Weights of a small transformer language model: RMSNorm before each block, normalized queries and keys.
Each number is 128 + 32 x the weight over its row's rms, rounded and kept within 0 to 255. Layers, rows and columns count from 0. The size above them is the row's rms in percent of the matrix's.

# layer 16 MLP down (transposed), 384x192, rms 0.146, rows 330-364, columns 64-127
size [109  94 101 114 103 106 103 102  97  95 100 105  98  95  99  98 103 106  94 102  94  95  95  92  99 101  97 100  96  98  99 103  92  98 105]
[[131 103 185 188 151 218 174 119 162  96 135 162  68 130  78  86 172 125  86 131 126 125 124 159 140 123 141 171  98 114 146  78 114 132 101 133 173 208 152 123  93 104  74 135 167 114 139 155 177  87 110 141 166 147  99 189 137 146 166 150  58  92  47 136]
 [105 147  93  96 129 182 110 114 123 118 119 103 109 111  69 143 135  91 195 142 158 136 154 150 157 127  92 139 131 135 131 151 176  93 130  76  93 128 132 176 104 141 176 122  98 136 102  95 126  97 165 128 186  70 106 121 155 115 120  90 126 108 113 107]
 [144  95 122  99 166  87 164 103 161  99 100 172 124 153 105  97 135  69 162 112 178 184 128 117 141 153 158 197 190  93 119 144  88 109 148 162  92 134 161 174 134 159 109 164 157 141 156 169 158 164 160  86 152 136  76  99 118 147 146 137  79 146 111 141]
 [ 89 111  96 165  92 109 116 141  97 143 175 131  60  61 127 129 136 139 102 109  57  94 203 192 126  93 114 172 127  94 138 147 191 146 141  91 150 182  96 120 146 100 134 125 131 138 130 135 170 159 125  81 122 103  89 159 147 167 116 125 126 167 133 174]
 [255 112 118 192 133 153  56 107  93 176 111 155 149  93 120 182 122 137 121 100 127 170 149 163 117 137 115 146 192 113 158 136 151  91 131 110  99 160 153  89 107 163 152 135 134 146  89  87 178 110 164 107 191  93 105  91 129  78  62 139  99 140  93  92]
 [186 174  91 137 138  74  82  55 165 139 122 142 179 141 218 120  89  90 152 165 142 136 135 157  98  60  66 155 152 103 165 163 117 114  93 121 120 118 150 157 119 108 141  97 132 138 142 146 106 146 163 111 128  77  90 111 123 200 140 127 116 147 145 122]
 [113  93  85 180  52  79 150 170 148 151  96  62  99 146  95 152 175 114 116 127  96 158  67  99 144  83 120 136 105 119 182 166 143  85 139 129  93  95 147 106 174 143 126 138 121 118 102 132 147 134 156 160  42 104 149 136 171  95 144 103  71 143  73 107]
 [119 105 149 177 123 118   0 155 140 150  80 146 113  87 110 108 136 165 157 147  81  94 185 117  95 126 139 145 132 146 128 123 127 148 158 169  81  97  96 111 165 173 138 168 101 125 104  89 102 101 140 156  58 152 128 103 117  63 175 121 127 122 152 105]
 [176 131 143 118 101 103 167  90 150 140 106 120 116  94 140 185 123 155 120 118 110 125 102 123 142 201 100 156 107 173 152 173 156 114 120 175 133 122  92 155 145 128 162 140 155 102 122 113 107 153 122 134 191 106 118 185  92 194 160 129 127 107 163 164]
 [145 180 115 125 155 120 101 108 167 129 155 161 140 118 129 147 103  62 139 176 142 140 175 161  94 117  92  81 164 199 166 165 175 187 163 101 141 189 107 135 165  86 157 132 138 183 118 117 105 164 109 135 147 105 135 130  83 152  75 149 139  86 176 161]
 [ 79 155 138  88 190 154 155 130 100 125 126 117 144 137 182 158 141 174 133 102 109 206 159 173 117 128 138 114 143 108 131  77 104 159 121 145 162 181 139  75 128 122 168 108 114  95  97 152 147 165 154 176 197 108 158 196 104  89 135 136 131 143 166  84]
 [121 214 150 140 121 141 104 115  94 103 153 153 156 114 165 167 102 115 114 177 140  93 119 124 112 193 107 106  97 120 117 125 111 139 105 130  86 179 169 134 121 155 206  95 101 113 133 133 105 128 136 142 113 186 140 128  99 119 153 104 119 149 135 118]
 [ 74 127 150 131 154  96 140 129 117 127 120 146 118 118 212 138 119 135 142 170  79 125 186  75 148  50 167 162 160 172 103 137 153 157 124  74 117 153 165 219 139  52 122 123 104 174 181 113 128 147 130 154 123 162 122  67 156 200 101 155 115 144 121 158]
 [158 135 128 183 133 131 139 102 126 160 197 120 160  96 143 102  86 114  71 147 127 142 127  86 110 151 139 185 157 118 170 101 186 162 158 131 162 145 144 152  93 114 131 174 109  95 123 100 164  85 142  80  85 110 195 139 108  58 153 101  86  85  84  73]
 [121 136 154 155 132 146  64 143 175 131 150 109 180  96 154 114 152 118 107 149 137 150 165 157 143  97 165 142  98 109 148 123 154 126 135 129  98 205 101 172 159 148 142  97  99 129 159 177 119 118 171 130 126 177 114 147 117 146 129  90 137 100  95 146]
 [ 82 121 131 144 106  95 202  96  81 136  74 138  75  84 155  85 116  91 182  80 146 179 145 130  75  85 104 109 126 200 108 129 178 120  78 185 100 108 163 124  97 156 133 176 112 123 118 113 198 146 140 166 137 154 169 122 107 107 152 143 125 114 116 116]
 [113 117 135 135 144 149 104  86 162 137 132 117 171  93 133 102  89 102 116 172 121 151 123 190 116  76  86 169  94  38 156 107 164 180  86 133  85 110 146 174 117  93  70 136 118 134 100 124  76 109 165 122 186 134 119 174 137 153 129 104 160 213 118 169]
 [ 73 141 116 143 130 166 156 143 134 102 159 116 107 115 110 106 165 112  77 130 121 136 141  94 106  89 148 109 139 132  89 168  70 131  97  87 126 158 148  73 146 149 159 123 101 133 133 159 148 178 167 123 110 179 159 110 230 109 102  72 125 154 211 127]
 [118 142  39 137 128 135 118 124  56 108 124 136 150  92 109 140 107 129 129  94 136 109 138 130 121 148 134 162 130 156 173 106 163 117 155 124  41  77  81 126  65 102 110 180  97 130 120 113 100 170 117 125 138 160  84 188 152  91 209 106  48  93  94 135]
 [ 84 195 144 154 163 128 117 110 131 166 100 101 141 111 136 115 150  92 139 200 182 143 141 145 120 130 155 198 163 133 133 131 132  77 156 145 154 137 137 146  84 135 141 174 177 164 187 161 113 107 146 139 121 167 102 133 131  89 177  73 162 113 122 133]
 [149 165 141 155  64 143 217 135 144 157 130 210 156 166 153 132 103 111 137 151  83 171  77 119 162  57 149  92 124 134 139 136 109 129 139 115 130 200  69 160 121 113  93 100 148 131  58 147 140 142 176 113 154 121  60 135 134 165 128 151 116 145 130  88]
 [ 51 147 128 144 157 121 240 148 145 128 114 158 122  77 124 134 115  41  86  98 169 122  96 105 176  89 172 117 111 128 134 114 120 130 158 133 157 114 172 144 129 145  41 108 147  85 114 105 127  78 150 146 139 142  79 156 150 114 109 161 157 136 181 120]
 [108 168  82 139 179  97 107 119  97 119 115 110 108  43 136 112 155 109 184 108 100 114 101 106 165 126 155 131 117 112 125 155 178 122 172  92  80 124 157 177 114 166 113 112 143  80 109 119 119 111 120 196 122 125  55 167 162 115  76  72 158  78 141 164]
 [112  80  76 127 156 115  90 111 166 109 146 119  62 175 117 123  72 140  70 165 118 160 122 160 122 177 152 141 132  93 140 107 151 124 129 148 126 163  91 168 141  87 122 144 159 135 166 180  87 101  91  91 108 166 129 102 110 130 164 103 126 119  94  90]
 [212  52 148 111 155 132 177 142 130 117 136 169 122  87 125  66 197 163 131 107 145 128 165 167 113 135 146 149 104 151 153 102  85 182 110 148  96 133 109  96 169 161  74 159  88 164 185  50 176 118 158 140 142 154 110 124 180 164 138 107 100 112 106 130]
 [ 83 157 114 180 205 166 124 132 108 121  53 149 185 131 137 173 120 192 136  83 128  97 129  93  68 134 136 122 193  92 106 110 150 182  98 127 168  78  69 141 115  90 211 106 159 157 148 135 102  86 136 104 139 159 191  61 133 136 139 121 122 112 138 143]
 [109 143 103 101  91 113 211 124 183 106 132 152 204 109  86 128 133 151 103 118 101 100 147 198 138 115 123 124  81 158  96 194  92 147 121  79 131 178 141 138 155 128 161 175 120 140 108 170 132 116 173  94 140 143 169 131 120 110 161 108 115 171 212 160]
 [ 90 146 133 127  82 123 148 105 112 105 101 118 147  92 106 151 196  97  82 159 158 119 137  68 115  94 131 165  99 136 161 119  96 144 134 118 131  68 143 116 186 159  47 156 197 106 126 167 156 117  87 128 138 104 119  91  63 176 101 127  64 141 128 132]
 [131 128 145 172 151 140 104 155  97  82 197 101 156 125 157 100 138 136 175 116 117 142 185  94 105  73 150 139 184 137 114 124 127 103 122 117 132 124  95 106 167 169 173 136 167 105 116 123 159 119 138 129  75 122 120 112  78 196 140 143  76 168  99 135]
 [ 87 138 162 122 148 138 194 149 147 148 136 153 174 125 162  82  87 165 177 150 181 137 118 166 109  84 105 137 159  76 162  54 139 151 121 145  92 119 126 132 117 134  95  95 105 164 156 150 128  97 196  87 165 124 192  93 115 139 162 205  78  93 123 105]
 [ 91  91 150 128 194 149 148 156 143 169 107 180  48 118 120 147 180 161 142 144 134 134  58  79  88 101 128 137  72  81  94 151 123  71 152 157 131  64 116 131 124 122  81 117 158 116 100  58 112 126  81 150 140  76 120  92 105 132 116 138 150 101 116 160]
 [ 85 112  88 137 138 131  86 106 137 104 190 113 122 149  60  61 136  55 122 114 123 177 159 184 140 105 134 131  89 125  36 145 143 153  81 108 148 113 121 133 134  77 162 106  64 130 163 133 127 138 127 160 125 112 123 143 148 123  66 126 172 147 122 196]
 [ 89  97 126 102  93 137  80 126  83 134 124 149 116 124  68 114 121 138 146 118 141 119 153 159 136 167 110 117 129 129 151 107 144 122 101 171  73 153 109 153 123  77 190 145 117 123 123  90  70 172 145 101 146  94 158 141 122 124 106 106  91 136 107  61]
 [153 140 168 170 149 124 192 131 122 117 143 186 124  86  70 133 124 155 111 132 150 166  88  50 133 103 156 100 109 137 130 146 151 164 137  88 147 102 125 179 150  93 140 129 147 111 143 127  67 177 149 107 156 116 125  88 119 169 124 133 108 141 140 145]
 [ 96 171 169 198 156 147 210 148 151 126  79 101 186 135  14 203 171  84  93  91 179 105 154 110 125 111  71  95 109  60 133 169 107 164 135  83 134 106 149 162 121  95  71 135 114 132 179 117 104 176  91 125 149 123 144 129 136 134 109 134 148 129 160 166]]
# layer 16 MLP gate, 384x192, rms 0.141, rows 331-365, columns 64-127
size [ 97  95  96 106 107 103 104  99 100  97 107  98  99  97  98 102 107  96 102  95 103 101  93 103 100  92  96  94  99  93 105 101  98 106  98]
[[ 97 130  95 124 123  64 154 127 112 149 192  93 140 156 121 175  89 154 127 154  75  89 109 134  94  77  93  78 111  79 165 152 196 105 141 208 171 139 126 207 182 151 154 137 190 134 119  84 123 118 116 136 109 170 133 122 120 170 136 100 115 202 116 143]
 [ 95  86  91 142 129 209 158 134 144 162  66 133 157  94 119 151 153 110 114 118 171 118  71 108 133  87 144  98 100 142 143 160 152 133 145 113 184 108 109 129 139  84 116 142  92 122 106 139 128 100 171 157 118  58 103 189 129 142  89 134 137 129 193 157]
 [ 99 151 101 104 131 187 131 116 168 126 164 106 130 135 146 102 126 164 108 133 138 163 106  38 130 141 111  88 187 119 193 142 124 107 113  71 101 117 135 127  67 131 133 157 155 151 119 145 126 147 125 130 115 175 105 127 106 191 164 161 138 147 109 104]
 [122 109 131 141 175 166 128 133 162 186 139 104 128 106 118 114 122 115 144 121 119 140 122 168 208 100 104 124 121 125 154 206 123 164 146  85 113 167 145 102  97 139 138 120 109  86 132 118 128 117 148 130 192  79  99  89 102  92 118 179 123 101 105  78]
 [156 136  78 124 104 151  82  99 118 155 182 133 112 159 135 128 158 190 137 118 191 133  84 153 175 101 135 132 169 139 135 106 143 163 155 133 111 126 216 189 138 170 117 137 117 130 122 126 115  99 174 119 198 136  72  73 138 121 143 165 159 129 159 147]
 [101 119 108 200 140 145 201 106 112 114 148 165 160   0  92 161 189 136 132 123 149 102 126 137 148 203 115 118 179 108 133 100 138 145 157 124 113 138 132 188  93 173 147 148  91 126  98 120 165  69  87  93 152  96 138 144 149 175 124 129  81 134  86 122]
 [163 147  82 167  74 151 213 109 170 174 153 162 138 151  70 186 168  93 179  76 199 173 127 103 140  86 113 108 115  96  57 120 137  91  99  91 172 196 118  76 123 116 110  89 127 142  96 139  86 117  87  96 110 120 157 184  83 166 123 158  82 162 101 111]
 [ 92 136  86 169  80  74 177 143 149  98 139 112 156 141 147  95  99 120  92  55 117  89 211  71 107 112 142 105  83 130 144 138 160 196 139 109 117 165 100 148 126  74 175 157 135  90 104 131 141 152 188 180 119 127 131 117 115  91 124 134  72 175 156 101]
 [125 196 131  71  74 154 117 147  97 114 148 130 146 132 103 135 146 193 109 106 112 141 108  90 115 107 115 125 157  83 138 171 144 131 179 170  98 142 167 125 143 190 163 124 115 105 126 103 160  93 101  96 131 133 117 133 112 126 137 107 111 119 121 142]
 [ 75 131 187 183  52 125 134 119 146 154 128 125 116 127 217  78 127  91 170 149 158  72 102 167 150 147 101 109 129 141 126 116 157  83  79 181 103 168 130 187 126 152 133 104 135  89  84 124 115 109  76 140  60 109  99 190 107 191  97 155  81 135  66 110]
 [114 125 104 128  83 156 166 107 146 103  62 107 137 112  74 106 105 143 156 127 103 145 131 174 132 124 156 147 164 107 104 107 178 119 148 130  98 136 115 117 116 139  60 120 129 171 150  82 183 160 142  69 177 119 183 107 173 200 160 217 136 113  76 152]
 [162 149 181 143 188 120 173 119 118 121 119 175 143 134 139 120 161 127 138 131 137  62 127  71 142 164 208 150 107 122 111 110 143 125 163 143 113 142 145  87 157 176 111 143  91 167 111 158 104 152 140 138 138  83 134  90  64 135 167 123 185 145 109 177]
 [144 145 111 105 118 118 183 211 110 173  67 210 176 109 151 120 144  96 141 106 161 110  94 100 176  78 128  90 128 153 102 164 121 126 100 115 147 121  95 146 193 130  82 119 146 186 113 114 136 150 119  86 152 154  47 139 105 140 123 175 137 136 134 130]
 [121 146 149 114 155 113 117 170  94  82 167 128 142 130 163 125 165 130 131 146 145 110 120 183 230 142 133 149 139 169  73 152 109 143 168  92  83 155 158 155 130 134 197 152  96 147  85 137 174 102 173 108 208 102 142 110 130 128 101 132 106  92  55  92]
 [131 167 109 158  84 145 131 120 138 125 139 117 150  34  98 136  78  61 128 108 173 177 129  97 120 106  79 166 162 160 152 112 158 119 114 172  98 126 161 140 133 105  90 106  99 151 116 180 144 209  62 194  86 119 118  99 145  77 105 111 178 181 134 148]
 [ 98 150  83 105  89 168 136 117 138 126  85 112 110 189  72 137  95  80  73 134 117 148 100 137 137 122 117 113 124  92  87 166 102 190  95  93 131 131 107 127 154 180 128 145 132  87 119 179 101 182 109 134 131 193 102 186 112  88 137 130 129 135 121 136]
 [ 90 134 151 108 151 153  73 151 126 104  93  93 169 116 134 129 166 128  92  60 107 133 104 143 115 184 102 138  99 128 144  79 138 161 129 127  81 112 167 122 119 183  98 162 136 137  94 137  76 197  98  79 121 142 125  55 134 117 144 147 140 124 110 119]
 [159 120 140  91 169 147 157 110 122  85 145 106 157  67 148 128  92 143 122  62 114  84  94 158 100 106 102 162 149 115 161 104 162  90 134 100 123 169 115 135  69 135  73 105  95 106  98 105 170  77 119 121 144 141 138 141 213 120 152 127  87 153 108  84]
 [101 105 123 124 146  72 225 147 137 112 109 167 126 148 191  71 175  89 206 126 121 135  58 122 129 134 126 153  98 144 117 135 128 136  88 109  85 109 102  66 141 122  83 137 137 109  99  66 129 111 161 138 160  64 193 123 127 141 179 172 114  91 114  65]
 [169 126 166 115 157  92 147  99 135 147 142 137 213 160 157 161  96 105 112  81  89 144 136 114 192 127 157 129 136 103 142 130 179 117 119 170 185 124 146 141 136 118  97 121 122 140 119 168 143 119 105  98  82 157 124 114 130  58 173 105  66 113  63 127]
 [184 138  76  63 127 158 161 138 117  69 178 135 110 200 187 130  64  76 104 159 134 154 155 104 116 141 139 136 112 107  74 118 102 125 177 129 144 166 135 167 117 124 113 137 131 112 149 161 101  79 161 165  65 107  76 111 130 138 117 197 104 149 156 112]
 [129 121 186 110 115 143 173 157 112 176 150 148 113 173 155 130 147 104  89  87  85 113  86 130 164 126  87 163 126 118 100 108 192 164 146 167 190 118 149 176 109 110  80 107 176 142 182 118 142  97 126  79 143 214 142 145 124 182  83 159 137 117 138  96]
 [132 134 140  92 111 107 144 117 130  80 115 137 102 153  92 130 144 119 130 188 163  75 182 135 147  95 160 153 104 161 195 151 132 153 103 139 139 152 100  82 119 120 106 175  96 151 142 114  99 118  73 151  66 136 136 177 155  65  80 145 181  97 101  59]
 [ 84 111  89  80 110  99 115  75  86 113 125 125 177 159 191 195  73 107 145 174 139 140 155 130  87 155 123 187  97 155 131 137 120  98  99 120  74 149 131 119 116 143 137 143 122 122 125 168  78 171  52 110  70  87 140 112 213 146 162 132 135 107 126  64]
 [104 174 151 158  64 101 207 143 128 113  98 102 161 132 130  96 154 145 165 179 168 146 143  86 131 207 160 184 143 116 169 161 114 161 114 188 117 170 108  98  97 109  80 137 100 142 144  98 136 156  95 120 116 114 116 198 165 107 110 118 135 151 164 133]
 [156 130 114 151 127 141  93 104  79 197 126 180  84 119 193 189 116 172 146 132 145 156 178 129 152 115  58 107 115 116 125 111 113 123 160 127 115 120 139 140  96 152  69 122 119 136 145 146 131 170 200 120 115 111 139 150 107 164 135  74 144 130  89 146]
 [100 114 118 187 144 125 185  62 114 161 167  79  79 176 155 108 175 123 142 150 190 153 100 132 103 107 110 149 107 117 165  46 146  80  55  92 132  58 113  47  66 121  96  90  77 108 114  92 142 126 178  90 101 142 156 142 143 112 163 144 110 136  77 157]
 [120 133 137 137 151 144 120  92 173 169 136 126 133 139 177  76 141 132 207 122  93 148 180  63 130 129 165  92 124  80 156 119  90 154 105 115 132 138  64 161 143 121 108 181 137 142 138 101  95 163 112 163 114  94 104 155  56 132 149 179 112 161 114 131]
 [149 168 109 111 175 121 141 135 154 112 176 144 178 176 117  79  87 177 216 157 134 173  95 124 114 136 132 130 127 118  96 159 138 119 137 137 152 121 117  77 128 122 125  85 149 128 127 132 118 120 174 133 140 108 154  91 180 138 188 202 126 100  45 175]
 [144 147 105 157  85 115 112 103 117 142 140 121 102 183 137 146 138  55 106 106 128 146 128 109  53 131 191 118 158 137 113  71 176 134 137 161 122 160 113 125 116 121 169 122 105  77 139 170 111 168 143  90 131 131 102 143  99 152 214  88 121 106 132  98]
 [116 131 127 142  91 106 167 111 102 123  63 143 144 140 123 148 157  65 119 155 120 147 115 129 113 156 154 162 149  62 102 167 118 126 149 171 128 138 171  60 120 137 103 135 128  93 137 118 101 123 143 106 122 104 131 115 157 123 119 166  82 176 116 128]
 [ 76  60  82 141 149 136 170  95 149 127  95 104 137 155 143 103 118 190 130 139  87 163 126 123 140 143 147 134 131  98  77 152 127 143 113 168 136  91 123 109 145 128 187  80  77 135 116 105 116 107 190 171  57 132 115  96 112 165 126  88 112  87 107 144]
 [100 129 147  41 115 129 146 101 170 158 153 113 141 161 122 117 140 115  86 139  95 118 142 119 131 111 176 152 135  82 168 126 185  66  84 161 120 143 145 101 119 130 133 143 111 106 114 180 157 133 108 156 138 141 172  77 110 146 113 133 175 118 130  89]
 [148 119 103 109  90  94 101 111 103 121 121 130 130 116 180 107  91 162 147 131 112 123  82 123 127 229 151 132 148 145 122  70 148 126  78 184 148 190 167 125 134 164 123 118  95 138 136 156 112 151 166  84 136 151 182 110 116 127 137 138 158  64  22 161]
 [118 110  56 135  46 190 165  70 191 136  78 111 137 104 134 105 153 163 175 106  91 147 153 106 113 116 103 129  88  96 124 153 165 117 114 172 151 137  61 171 149 178 120 101 129 101  78  98  96 193 115 194  86 155  78 158 175 123 166 127 133 127 156 182]]
# layer 16 MLP up, 384x192, rms 0.146, rows 331-365, columns 64-127
size [ 97  97 115 103 105  96 106 101  96  96 105  97  96  98 100 103 103  93 103  96 100  94  96  99 104  96 105 100  95  95 104  94 101 102  98]
[[166 146 114 104 125 138  91 107 143 156 188 126 109 152 170  81 151  33 112 132 118 168 124 129 151 116 219 152 171 115 104 195 121  93 144 110 140 109 134 179 164 116 123 115 141 160  85 130 120 175 133 136 108 109 149 129 175 163 144 145 184 155 189 117]
 [119 122 168 130  99  89  78 100  88 113 148 176 179 129 160 153 125 103  82 115 100 133 127 123 130 143 113 121 134 113 123  80 100 135 134 143  98 110 188 144  77  70 203 118 130 131 142 146  84 164 158 131  83 139 174 118 100 126 166 104 127 102 170 188]
 [133 151  98  99 166 127 168 174  78 103 169 116 112 154 146 127  97 130 132  89  93  77 143 221 147 185 129 148 106 145  86 165 206 117 169 118 162 129 155 107 137 129 160 100 142 144 175 116 136 155 138 112  76 115  83 159 140 163 115 102  71  92  72 190]
 [143  94  55 170 128 145 153 109 128 127 152 159  85 113 114  88 201 110 122  89 185 140  59  93 146  82 136 105 158  83 108 139  89  99  99 100 110 112 170 130 115 110 173 173 156 138 141  77 188 160 162 220  72 118  92 122 104 163 147 197  71  79 128 204]
 [128 172  95  73 118 101 148 138  94 146 137 119 190 116 155 114 147 179  90 139 127  97 115  95  61 152 130 145 105  78  95 138 101  88 160 116 131 156  94  73 162  80 134  77 145 107  99 160 160 161 129  51 140 111 117 135 152 144  90  39  85  88 142  90]
 [117 135 151 142  90 133 125 118 114 131 118 115 177 133 138  91 144 147  88 154 152 128  96 124  74 113 122  78 189  73  92 127 114 151 141  95 136 116 143 121 168 131 132 119  95 141 124 175 159 129 144 109 125 138 160 155 188  48 123 153 144 146 126  68]
 [102  90 177 121 140  83 123 131 120 151 129  80 135 123 164 106  71 118 121 131  96 108 140 130 128 149 116 119 113  85 201 171 127 158 145 111 106 111 131 143 134 199 131 172 149  99 150 134 189 172 113 130 146 140  85 115 113  79  91 114 189 117  95 135]
 [ 97 143 113  99  87 138  83 146 122 122 166 188 101 156 157 160 206 173 130 172 158 161 112 158 121 136 105 116 136 165  86 126 149  95 126 143 138 115 141 135  67 129 149  80 109 146 215  87 149 115 137  92  67 105 139 125 120  96 135 168 135  68 117 132]
 [196  86  80 111  65 117 122 141 204 166 128 122  92 119  84 120 120 104 137 147 136  67 131 139 208 121  86  82 127 164 142 137 146 147 170 179 151 196 133  97 160 127 141 113 113 144  93 106 179 120 107 144 163 151 166 121  60 129 104 145 167 104 113  90]
 [123  66 143 110  79  94 106 144 115 155 130  84 106 134 159 126 149 101 104 138 128 110 135 121 154 156 154 147 134 172 109 142 154 163 100 139 196 144 168 101 138 114 146 172 167  90 109 198  99 139 140 150 167  95 140  80 159 156 188 106 156 164 143 143]
 [107  70 121  76 121 108 158 133 133 111  87 141  72 119 135  50 140 118 134 132  89 152 173 107 105 121 147 132 108 115 166 125  82 142 125 151 141 114  46 150  60 113  92 112 112 112 145 182 114 159 125 125 169 124 110 137 181 133 157 198 153 163  54 131]
 [108 101 136 153 161 110 145 163 126 141 161 147 161  92 177 167 141 205 141 159 140  74  89 134 147  92 161 102 127 154  79 126 152 124 156  86 117 118 154 139 106 104 151 103 152  98  51 158 135 106 178 111 145 109 129 140 102 161  67 157 103 187  88 159]
 [ 69 112  97 120  91  83 105 128  62 109  95 174 134 120  68 139 153 113 157 127 128  98 153 142 122 127  83  89 137 124 103 143 129 137 119 125 141 111 132  94 133 159 163 105 160 108 125  97 100 131 104 141 139 100   0 154  95 176 107 119 147 172 129 122]
 [163 105 169 128  96 151  60 116 134 173 123 164 122 143 133 149 169 114 136 101 146 141  30  80  78 105 108  92  85 131  59 138 119 150  82 128 130 113 149  84 166 100 184 154 136 153 123 102 136  85 116 111 143 110 111 146 145 128  77  96 100 130 163  80]
 [ 63  89 148 106 136  94 156 188 101 128 144  97 107 166  93  73 119 125 116  86 104  93  63  98  67 155 134 120 123 104 157 136  79 137 142 147  44 123 213 105 141 174  75 124 138 144  78 147 160 114 116 123 119  87 144 141  95  40 132 151 170 164 111 124]
 [145  80  96 119 117 153 133 118 102 154 193 159 152 139 149 108 133 106 138  81 123 136 189 127 114 107 131  99 115 199 132 116 152 121 210 112 132  60 115 113 120 131 138 125 201 206 178 178 118 148 133 198 106 125 137 119 106 100 175  60 117 159 210 146]
 [131 158 143  60 121 160 111 136 174 183 158 125  97 174  52 102 155 125  94 113 101 119 115 109 129 109 128 128 105 123 162 111 177  69  89 176 182  85 133 103 130  86 168  75 117  71 180 105 160 124 123  97 123 109  91 107 121  89 116 108 100 127 132 139]
 [122  80 128 182 102 118 160 148 155  75 184 143  87  93 162  69 166  88 105 168 157  99 112 110  45 126 140 172 157  89 107 158 206 145 175 130 143 123 104 178 104  88 105 130 164 162 154 101 111 125 115 131 117 116 120 156 184 138 177  78 130 135 105 139]
 [117 118  59 102 133 114  79 180  70 131  91  96 164 135 148 130 114 134 152 150 121 101 139 117 116 107  60 120 198 106  77 131  64 114 152 107 113 132  79 124 120  95 160  76 150 118 143 203 209 102 142  98  87 178 100 139  99 146 130 182 185 139 123 177]
 [115 118 127  81 174 117  62 152 158 129 109 145 121  78  54  96 123 160 145  91  52 140 126 134 131 144 142 165 102  99  63 148 152 129 155 156 162 153 116 140 112 163 154 173 117  86 144 130 108 127 115 140 118 119 137 141 178 153 140 134 141 114 150 150]
 [118 132 147 116 110 136 179 156 130  80 123 111 152 130 103  91  93  93  65 107  88  81 202 107  88 136 143 158 116  80 172 124  97 162 141 124 148 161 129 145  99 131 111 150  83 164  91 193 105 125 123 183 147 182  69 143 160 161 165 147 201 122 118 150]
 [ 77 117 175 146 126 129 105 146 162 155 106  89 105 165 168 139 144  85 113 152  93 113 174 149 166 139 112 129  96  53 113 141 132 156 125 182 159 114 153 126 155 130 105 129 114 128 184 111 140 135 152 143  99 129 145 180 114 132 100 112 125 185  86 151]
 [124 188 145 122 162 135 158  74 131 114 161 131 128 124 110 114 133 122 122 131 161  84 175 174 172  93 146 135 159 164 153 113 152 136 168 111 118 136 120 152 148 134 143  77 166 149 116 132 205  64 125 126 110 107 102 166  63 104 150 130 102 113 104 111]
 [ 77  90 121  84  60 154  91 147 155 119  90 161 116 117 108 202 127  90 154 170 139 127 148 165 126 111 141 175 145 155 119 119 145  98  93 102 166 121 104 105 171 162 122  89 129 140 134 111  69 128  62 142  60 137 167 150 206  79 117 165 168 123 156  80]
 [181 161  63 103  77 118 108 132 194  86 132 128 112 162 141 139 105  70 126  88  64 113  61  80 181 143  80  65 140 130 120 135 170  97 118 106  53 162 161 125 142 209 200  90 131 144 133 139  63 160 132 138 151  97 136 205 114 186  96 125 162 158 113 133]
 [188 163 107 115 157 126 169  89 126 220 177 138  93  77 170 147 144  71 166 162 165 156 151 150 102  49 131 150 149 126 183 107 159 103 143  93  75  76 133 200 137 173 137 163 106 198 133 101 102 167 168 148 141  77 177 183  81 161 128 120 135 152 126 151]
 [166 109 129 137 109 114 159 134 152 128  82  82 117 160 175 116 123 177 115 140 130  87 162 105 132 103 101 100  51 137 133  87 147 134  66 159 152 104 133 108 142  89 115 114  69  87 123  86 153 118 204  99 143 102 125 100 181 188  55 142 173 139 174 158]
 [102  85 123 140 167 147 173 126 146 156 119 118 127 113 131 121 184 116 152 101 158 102 170  87 165 156 162  95 112  75 173 147 154  91 111  80 184 135  81 127 120 114 137 150 127  87  83 173 119 134 113  97  91  96  64 110 106 148 141 179 161 128 138 117]
 [ 35  96 140  91 111 118  64 115 105 147 152 128 138 101 154 111 140 111 154  95 149 213 157 114  79  71  81 127 114 162  94  92 116 145 122  83 103  88 121  88 116 197 106 120 112  91 165 195 130 130 123 143 154 107 106 111 130 163 113 154  87  81  77 158]
 [133 139 103 160 140  83 150 137 146 110 187  98 165  90 134  91  88 142 122  92  87 103 163 136 187  95 151  75 150 172 124 173 185 100  78 127 188 171  87 166 162 125  64 132  70 146 122 108 147 131 155 106  96 143 109 138 126 123 123 135 111 102 141  95]
 [176 146 177 132 106 143 100 156  89 151 123 112 142 123 150 146  99 162 133  72 139  89 138 119  85 143 105 162 101 124 173 124 161 131 226 140  75 156 123 112 149  97 167 144 138 141 139 140  92 121 116  89  84  86 150  82  67 108 166 148 105 129 123  95]
 [122 212 121 137 136 124 176 129 187 165 139 123 137 101 118 122 133 145 159  80 170 152 145 164  96 162 136 108 114 151  95 146 144 109 161  72 103 142 181 159 157 160  99 147  71 168 177 133 128 113  96  67  92 124 131 145 101  46 158 152 143 116  89 173]
 [162 138  89  96  84 160  93 106 165 128 201  88 182 172 125 143 176  83 126  80  92 102 157 147 139 127 128 182 113  96 147 156 105 117 110 127 134 145  93 109  64 233  69 133 115 145 136 144 222 116 124 134 133 121 141 135 137 129 102 126 112 136 124 127]
 [150 156 139 102 138 115 173 175 136 137 178 104 148 173  90 154 185 114 139 102 137 118 135 123 128 134 151 122  84  93 176 145 148 119 122  96 215 136  79 164 123  83  95 159 178  77 101 132  96 154 130 169  98 168  90 180  95 128 161 133 116 168 153 101]
 [174 129 154 117 108 162 137  53 166 106  97 166 117 118 135 142 139 135 129  87 103 123 193  86 112 123  83 165  89 104 138 190  59  78  75 141 179  81  76 190 162 112 116 112 122 133  97  51  79 160 117 205  91 197 124 138 147 121 112 133 104 105 105 132]]